config.yaml
positions: "learned"
parallel_block: false
init_std_down: 0.00835
max_grad_norm: 1.0
warmup_steps: 200
decay_fraction: 1.0
Each number is 128 + 32 x the weight over its row's rms, rounded and kept within 0 to 255. Layers, rows and columns count from 0. Numbers have three digits each. The size before them is the row's rms in percent of the matrix's.

# down: layer 6 MLP down (transposed), 1024x128, rms 0.072, rows 11-35, columns 0-127
# up: layer 6 MLP up, 1024x128, rms 0.0865, rows 12-35, columns 0-127
down11 106:123145145151126097061184171111106153125126151118130120183097081171153144156076032111110125105172176090123112167113125122126080214114147181200162157130128148086194150129191090141115130087117161147084176148142125118159122136160145082162122116139119151190140104168128111100140139101118136151178100057110083099147126136080082104097120141127106160161102119126128136114081084123116155073118
up12 104:118068117075153124154186079094168113171086105145133202159114139152145107135157148120081087179159147115102154132113109176116130122146112149092143092177159061144128089128122098139095123124056144140083158125177101146076147101089131172177123100137143124205146057128139159112145141081176112158114179083150175109136106126129152122157110080137139077145140075148173134089076168126106126166173
down12 096:075128149073112086082072150126136123126106184062136107127106136145090166111081170115107130095107128139157138111159140079201148086108146135097121108094123190120168120158096175187065076125163106150140150094120106146171115177186114160114108146124138108107162191095120077158102144087066171134168097127116141083121134166106100136127186101165141196107192153115084135151125128136161106143158
up13 104:136146157073154090159138104117110098131167162201111106131099111137150148163170112133112153119123107162077111115204143141154080122090119124175126168088095109094173115112170142201088107095129070080095129072105170125138106152173171136178180107169099144110137133159077091092146098143147132162130138125164103197180119142087136079095118089100112208147133159153157084134122075137087152105147
down13 108:141122137186118170077152154159125179106123095061145169118119148152130114104122222133105123105107123030152125141098095112115145152144133113094085102116170138164086156108148144023126180127111172097157127120129051130082146142102115188136062144095156159146161145146141170122124198155125139149122081178125137083089100140150106136148116139130152136157145108104085152097121164099116092184115
up14 102:150116107119139153128151146175140138141089047117110118146090088139158194170103115123105099128126155130123128140156139145182123156152162078135086117094137079116122166058136105167137112101135188101134153104074188185071157111193096129172155111053160132105086154124175145147086156108061139084128168101135062184124059110128108134112181099150136144122135081111132095092169122146099152140110
down14 078:158113144115124111115120113150162129091116154162128123122152147094106090103130162127116174165137051146124173108100110125112089120103137247147133129114127133125162097198129160149172054120138118108136097103146139045115129142114121125118138146138117081108193127095062110117150088126072181198115076128152161129119143181158136137221068104117179147128083170130145098161111126131159091102145
up15 089:117123098092186120118142168085038036193076145160169126137101125126123156143181070165110096183102116100087126151147120167108105124104077089181094081111123136129105141154143080120141101132158061152169096192127133116117125063133094135140158160133134141105164151139095102147133134137149192114126145128159135136126190110142164170148125131172199151138146122127083156149141096131058135100095
down15 105:158201181145144131093103094136168168114174152097123070122111169141139093145088101089144159113155142172155134113085133109109145134142135124050129152135108129155124116137119202135126103117167182121081127145113135124187101159111122117105122062116099127143073122119164171070175142119108090166102130141088116164107036129115050106103104162140113135168114181139108143122114195083209162115102
up16 114:134127169157167142160132162129077178106176143102065112141118130118117144115098157064122137148117131111184070076093112110114135170205126153113209136119127103166136125114165126114190110174048118151097120145159178095097104136119106164149226107095128117104144112148112168130085095177095138129109135160157133078138136115136142151132083079115179143105119070177133168073115091091112145162118
down16 087:131158154089128141150141125159130112161155152169218117084134100087150105179114103154138128111141130158144144129153157218127115103121121076107050132120106060132156122126073151160141083060126051132161128125125134158150096140113080146120092147159091140174090141069120138127158165118146069134171158130113137132149083205115145141119132159100042125118169110052136153130151111079118089121141
up17 087:104139095123066148168094122141071128089102113172114062109106129147143104178092135086109121070072145154147143133103107108135117106171146115133146162106133162135125127138154112149146119066151063131120110104102151151076146102090132251085137095098133168045159176152123126144120141142130185177089148113124079171119152172098169115084125112129189096118116146165103155133152138138060102172138
down17 115:132106175158176128111126133097149118169150177112180186154168108118121133115174129095154116161160119099100119109122179132123136101083172156117132140160120047097145111114104109101112149118106197115164128149127104134194121155150122009167123175175141125142113094126139146142124089150131085121107154123123226087135097091134064148159149103110049180118137113087161140093127104095124106153073
up18 107:156171121149137142140117108195156136140112128115127119145086186156142142157157101196115121116127145129068078245102177122134182120065113121116091164094102118090109125124151116130105158136079123086134149132131116106060105208099100165095165160163099168149078129137214149142140141122106161121101094091146162103090195060098093129135122097133132122153133077140097127128146078108107129112145
down18 092:138150113173103162133164118165171127096097141128039117091113098106057138136140168116165105112123132065199084081170158119154066100093133192145158124164127054152178110141113149150198112169110124131132135137103148064137126123193198104161118104166165133134133142109113197152150116146119122151122145137139088119136114149134164115144094166117062102093110129082085107147083120071162144123119
up19 068:121153128179120145138097134126107122176123100121144132125068117102135103175121112085144166135131133131136112138054049109121129116136119137147178109190078126182177094118127091085118087131143147157107154050072099186151123159107138098094144094121121120203128141141113128139081161139094132104178124098170042163065188124133169120084135125141142100160155140100055080179142101124089117116175
down19 075:129080115111151167109159081116147136086132155122120106152151167113125098065151157135135133087125162144150146083196191154142096135140163146089081133079172142031035140110095160165162130152126088093179076112161140073119161078131129123127129172165140133052092112151108166118150109129129138161123138168124209088188079156140106130155108097133131147113143117138184141112131130085113155119094
up20 101:123068116105093158123131142154096113142121088135131098126087165104046163127126115131115081109121131168134118127130075107118157193204128118050129142122124162129183128130138094119122098088109146103130156090101137141153127169122166222154099144120135138121134141129193130150176175103194199149137121100134167054110116138149130097070032138094150124169098192100107128148127132133157114100092
down20 087:079118132113154094130132116100164129190136093111154184133138130168091168133119134136192171125132129078086116051075142085128093158109143191154129126133209157114086145132137104124092143127143115104109069120153162116146094123143159123086138124149164132108125105059126169087104134141103119147111091117109167067154129119106112158181117134106121079125095069234120164155101165168107107143213
up21 124:107068171100150125118142105117124160146109146094090122154119102110168178075096124127167168096150089075115084166132143103091150130107178102140079142189142082137190152183126108066130114168092128130135153123129136117158153098123114193137200138158118079124141131093066152186150176137172170078122160089054203105114142118129165159080124105133086095123117147142137117104066141153106167108131
down21 127:139182163113110125160114105115100179102123159070122156044132155138127096090159122098149144063116102088177159092143182102075099075100128201109096098129108054171165106174089177147178091104122141113147126088123132095147148113144124145184130157130135141131151155133160130157144185125082108152114221132140129145142095128074108115135173182158102122133094068129146103182112106114134082148136
up22 106:110139117127195157126163112170117114144108207122147049152151113103127117088115149176127158150139161077137131116087062153101161164119144082142141080157160158089076121107125161144078091123091132133155124087095117121085173188100135107070174095132133116117153137169126090162107156148100118088152152131160094105030142101138137139148053063174195112118130133113140158142096088142143175120136
down22 099:089133109110065118140107133118115156111118065162147157112086131129081103154182088121103113153183168202097097154119197115150096108147169141084156197107077124127119101172107102121168175176184144129108108148113124077092132136121194161138105144114120115160054056113146124104141121130128144157097164164085115168161107134172081139147153168165092184145097118131146091061159128105115111107094
up23 098:151040091167155132170145150155095102067108170143126135113125141130085089131122093161116158161154107118146162144088163177112089152099037117206140173145136136152069138169089124079127087154110070175116098119074119128143135100135128114088146153141132095140094139137131110164103053127199081090149099107059143162109158162081121134185097142185128129090167129137126143116134167119124135117149
down23 067:152153175099158129182081132083097135171151088111072132105099116055161136109129162135105056074105151121139123129125124136112186120125183100059140148141120068070177115097106092178132153097138136073141132138189197099134101139135138141122180156200134169108167129133184160126136061102124171155114172122169158113085150172139139109081144159131136108093105116122145141095105119165103079155111
up24 092:120113129176117140167127103163123118151152119077108125135054109087128086076140127133117100132096159096093077133188113073136133090113216088173213158139175077091221162106154102089137093136109159091152108127130179094163152099176165139113128164137096079147161124115116123133090134148102139107123118144105166131137110179130159113114153060137199149091151104101180145121120101120163115147165
down24 094:087126148117147116126140167109153164133141112182140132126095118182180140133079148092148149145161068127170183046146153119132144159129123169131070098144076173115049104158135175154095133117173081116126145130115072145146074141097033139140122149104187112103069128124148131151120126129101100156135138193145099094089177140138147126159097165106098090155140140177121120075101163176088141099080
up25 116:142135085147109122136127115117119135134101082176072126131135119124096126171126103105066113165123152150121077091126166112065171093090083116147123112122112095116164119128102132088172115160141239126199083121109191082116103198114159124129146148109156114151131133110158094095080112175121146125083132052123108159132112131171190130162132165184188091106160152135040123097117152124142091119142
down25 103:099159158108166097106108113171051097098199129175083069103139042141100066140090126146105115201100151104173122139166138080173163168109167114156178160128108165145107151150099117166112117117110130097130186138107113123136167094166148117123134076098117072122155136106070113144117138144102161134188101130177102100096153095144124105194118114133179130157130100169126119152145113131085146152059
up26 060:106155170129163166141162155165048164115067169137135159148159116201130055141140152081158123113127133164091142132055089156143100148146169129115150178064158109170143161154136166090155167177189169112060197115106176126094133121094179094110099133131185104151146157124123113063142123128109124126145150127152093138173097114135110073092097112120096141131153165085147113147120092137125138155161
down26 026:125166113134107158105113079123175130099126137140123072102146166040146220128175084120171101106132124146165087166204164152109153158109156146110109094111104132109149138083149156185113143057051132142139088157151075127138097153133070092157135130076161128085142096112122164147130136163120172102158072115141166112117148133143140194139178135139120105168118115178095097123177171078122105116121
up27 072:144133168146150137120159158197115131134151095071108110154108124178092056149105097122116146150128106120152156120107111121224148092148164139080142150106116119072091112088138166183092087087090116077193090150160200167073127124134116157121097118136125142133146091107174173167156132128071141090143149081120105133120138112133172127185136075135080172096117096090096170107196107095102144154115
down27 049:142179078107076113121112111093135125101068133175119168080165152117111186145158167110185138087135106147156120120139152096101120145097075138173155082168122110173179106166101045118182118166130146119061133121089114102195130133130107091127171143126150130094143163137067106097107118096149144150084129181128132161068096139169104127085126199079150091151124127202120106121102129178147108122109
up28 107:134068148043144094133141171113125099104162126118106108160121092105135131088194161138122183129143156103132161094066152103121173117121130151112217147112133102103120059119162145116094122138144130109165132129050127173095137108070133087151128048079125114138105148149134113119163153135170178113166154125174128117096148100145143130250132130127182135150140109075157115141123163139095170111156
down28 083:053096073102110089155099104139104194142107158146132163118154067150110159112142159143130069131155114100141186170096069135084127054106146100124083157140130114108139165166144097161126134121081122144126127138159213073122104093165113144152167143204163160068159114145084128107098151111145159161119091073121087107125062147129106105113147155144126119123166134188107100132167137116164149141193
up29 106:147091112082166135173127120107126114157130098148096159124138158149190099130134074179126126126123086091156125154111134178128120139112131095137120092111094108153068115083165154077153171168178162113154116107134134127158172201165093108105143145160172135109092087155179100133117101097077102113129113153110141185137134144137119134164153082179192100171171083167059029148089098109076088141111
down29 116:092155113127134161091105145198160149135097174061174125125120147147076127114120127081179174093133149182092143099123139099150163156119119164125093138119137163071149154184141098165132091102053118104165164108138147100111104087114084184117137091159147089154202148095069133140152111132175129128126144085137155111149144105069169078116111171139071089094122180102191120137116108143190091099121
up30 126:086144130161063126165169108174107119160161143123107151127126088118139092098104157100119108130125099079141155125097139098065193172127129130106152116147110161155155132137076062113154193158166152091074136142110174107150121115143165134084141119134142114119189153072093144128142089102206133201070191118152140062141170124135185180167110093153131162155131139126090096077086144129148103090101
down30 128:163146108110151156115134140068167080153120162145134153105151122143114206148075049133123167195163150130087105088111089134111145129109121094178122154105118124094124101155172182137100082094115107120110112161098096063129087134094137119169140131129116112187159111124111165144135120226092132145104126161148108104145106134139113088158087044193114175155117188116127154157141109141074114188085
up31 111:136074132125145121177100141082150175148145104135022145122041180122166112147120147119087179149171175080091133137115101116144138076093113130109103132119141137134141130147148116118078178151126139111137204168063119128100102137143132110164110093170090206173097125123139125118139100116149086083106142135162150120247137150148127197131159083125133130123141096119096111126124130146092084129093
down31 091:091114086107134102118157116136071094135078124131158134103153083144149081079109096133184084117134135171129157181148193145153137154129213111167152090151147149081137069141122072092107046148100130127140099134121185141151118105127117148147160075105125088106227083102134156154152167164100150121144088120087155106039116127134112116179154135165168107155154126156119116170120088127165128134144
up32 095:189168181164131105125160109175115147138128147170131125120148131149113090146168084157161078077157099089132139132139068141140117161151080113158098083198098160085087120112101101134186139183129119167111135127140112130087124133126086107087172145121189180186097148182145109111064118152084116115152117157175140076115127136142114171124106102089128196144116157083176202085109114078098160134155
down32 090:101086097096116175152118161143138079085118101098183095167088087127159212103051118111128104110145145190172137130085176135110134128124161116125108131071164096169139163116178120100100111085199157053146166099114132138180171142172136177139103112185095136096107153081148107155169185128149121111114130145100162134101077120151155092105133112152102109108121130157064110125148114108202131131134
up33 094:115162140083142181097135129101142137136131155074171135082097120155147222109144111092133116089129118067134158090115147118180124155091132090093146110091121074179114067057154112143172101138152145138134085109137165149134164172188142141151192119091192093141112087081093132137094081078154103168122194103102113131110144073119119172147201118140158143125173114124126122087152094118113166129158
down33 062:168107144131159161116108132153110150061105105116105171152125146054166051089119115124140192156113114138133107168111111125051159145134099171189183138140079217073142153187105142067050128077109147138131166114119079134092124148123089144167088139122101139088130114131124141170149197137102146124161096171172149162158123135109140066109087132095164153121110166119086115145127132128132144141127
up34 107:096153112186121168124135143113078139100089101186077123164090105134125167124103171158117113170101140162110148084117127102118156049088078131123083134134077172099177045139114102102168152142126146107131078174081145124111090102120101126121086095145077121158158118147115185120168212118102141196139113117165133104136153084135120176089118103137130122073179190134112122154119090125134088187121
down34 116:153143167105130085142134115171153133108203164109080096099150160137079071166169106089094118133164162080111118147137146172105112136104098088131163102129172113174160190089157114129147161143149160115165165097153107072162172109155155142101150155107141123101104152112116077160078039133160107068103105113081117157175048163147162095088133153096166146169101090157097108135131145148118142080102
up35 127:165131151140113159141158147162144159096154131104092117087104124148095133055041164125162089157131158118123158115111123152124125081120078199128077158080133124145069138088075118149128097160174117126143134162108151082158106137168153119115104104138148078103115066161164155147154121135213173108087157140139124122123093133126154140093090125171164161104155151075146131077134114238088152124085
down35 135:122118099122105159134060127160120142176119153162132135213084186151167110161157096136059125080128147128173121114117113160140113161174158068134154083110098179120082129151151134124113116101079118142105075131150123128110190104112173115133173138167133124143103104096094184101169119108059133165183157083122179131136111177081125132104119046101108103141177090119162135148062146107100139163164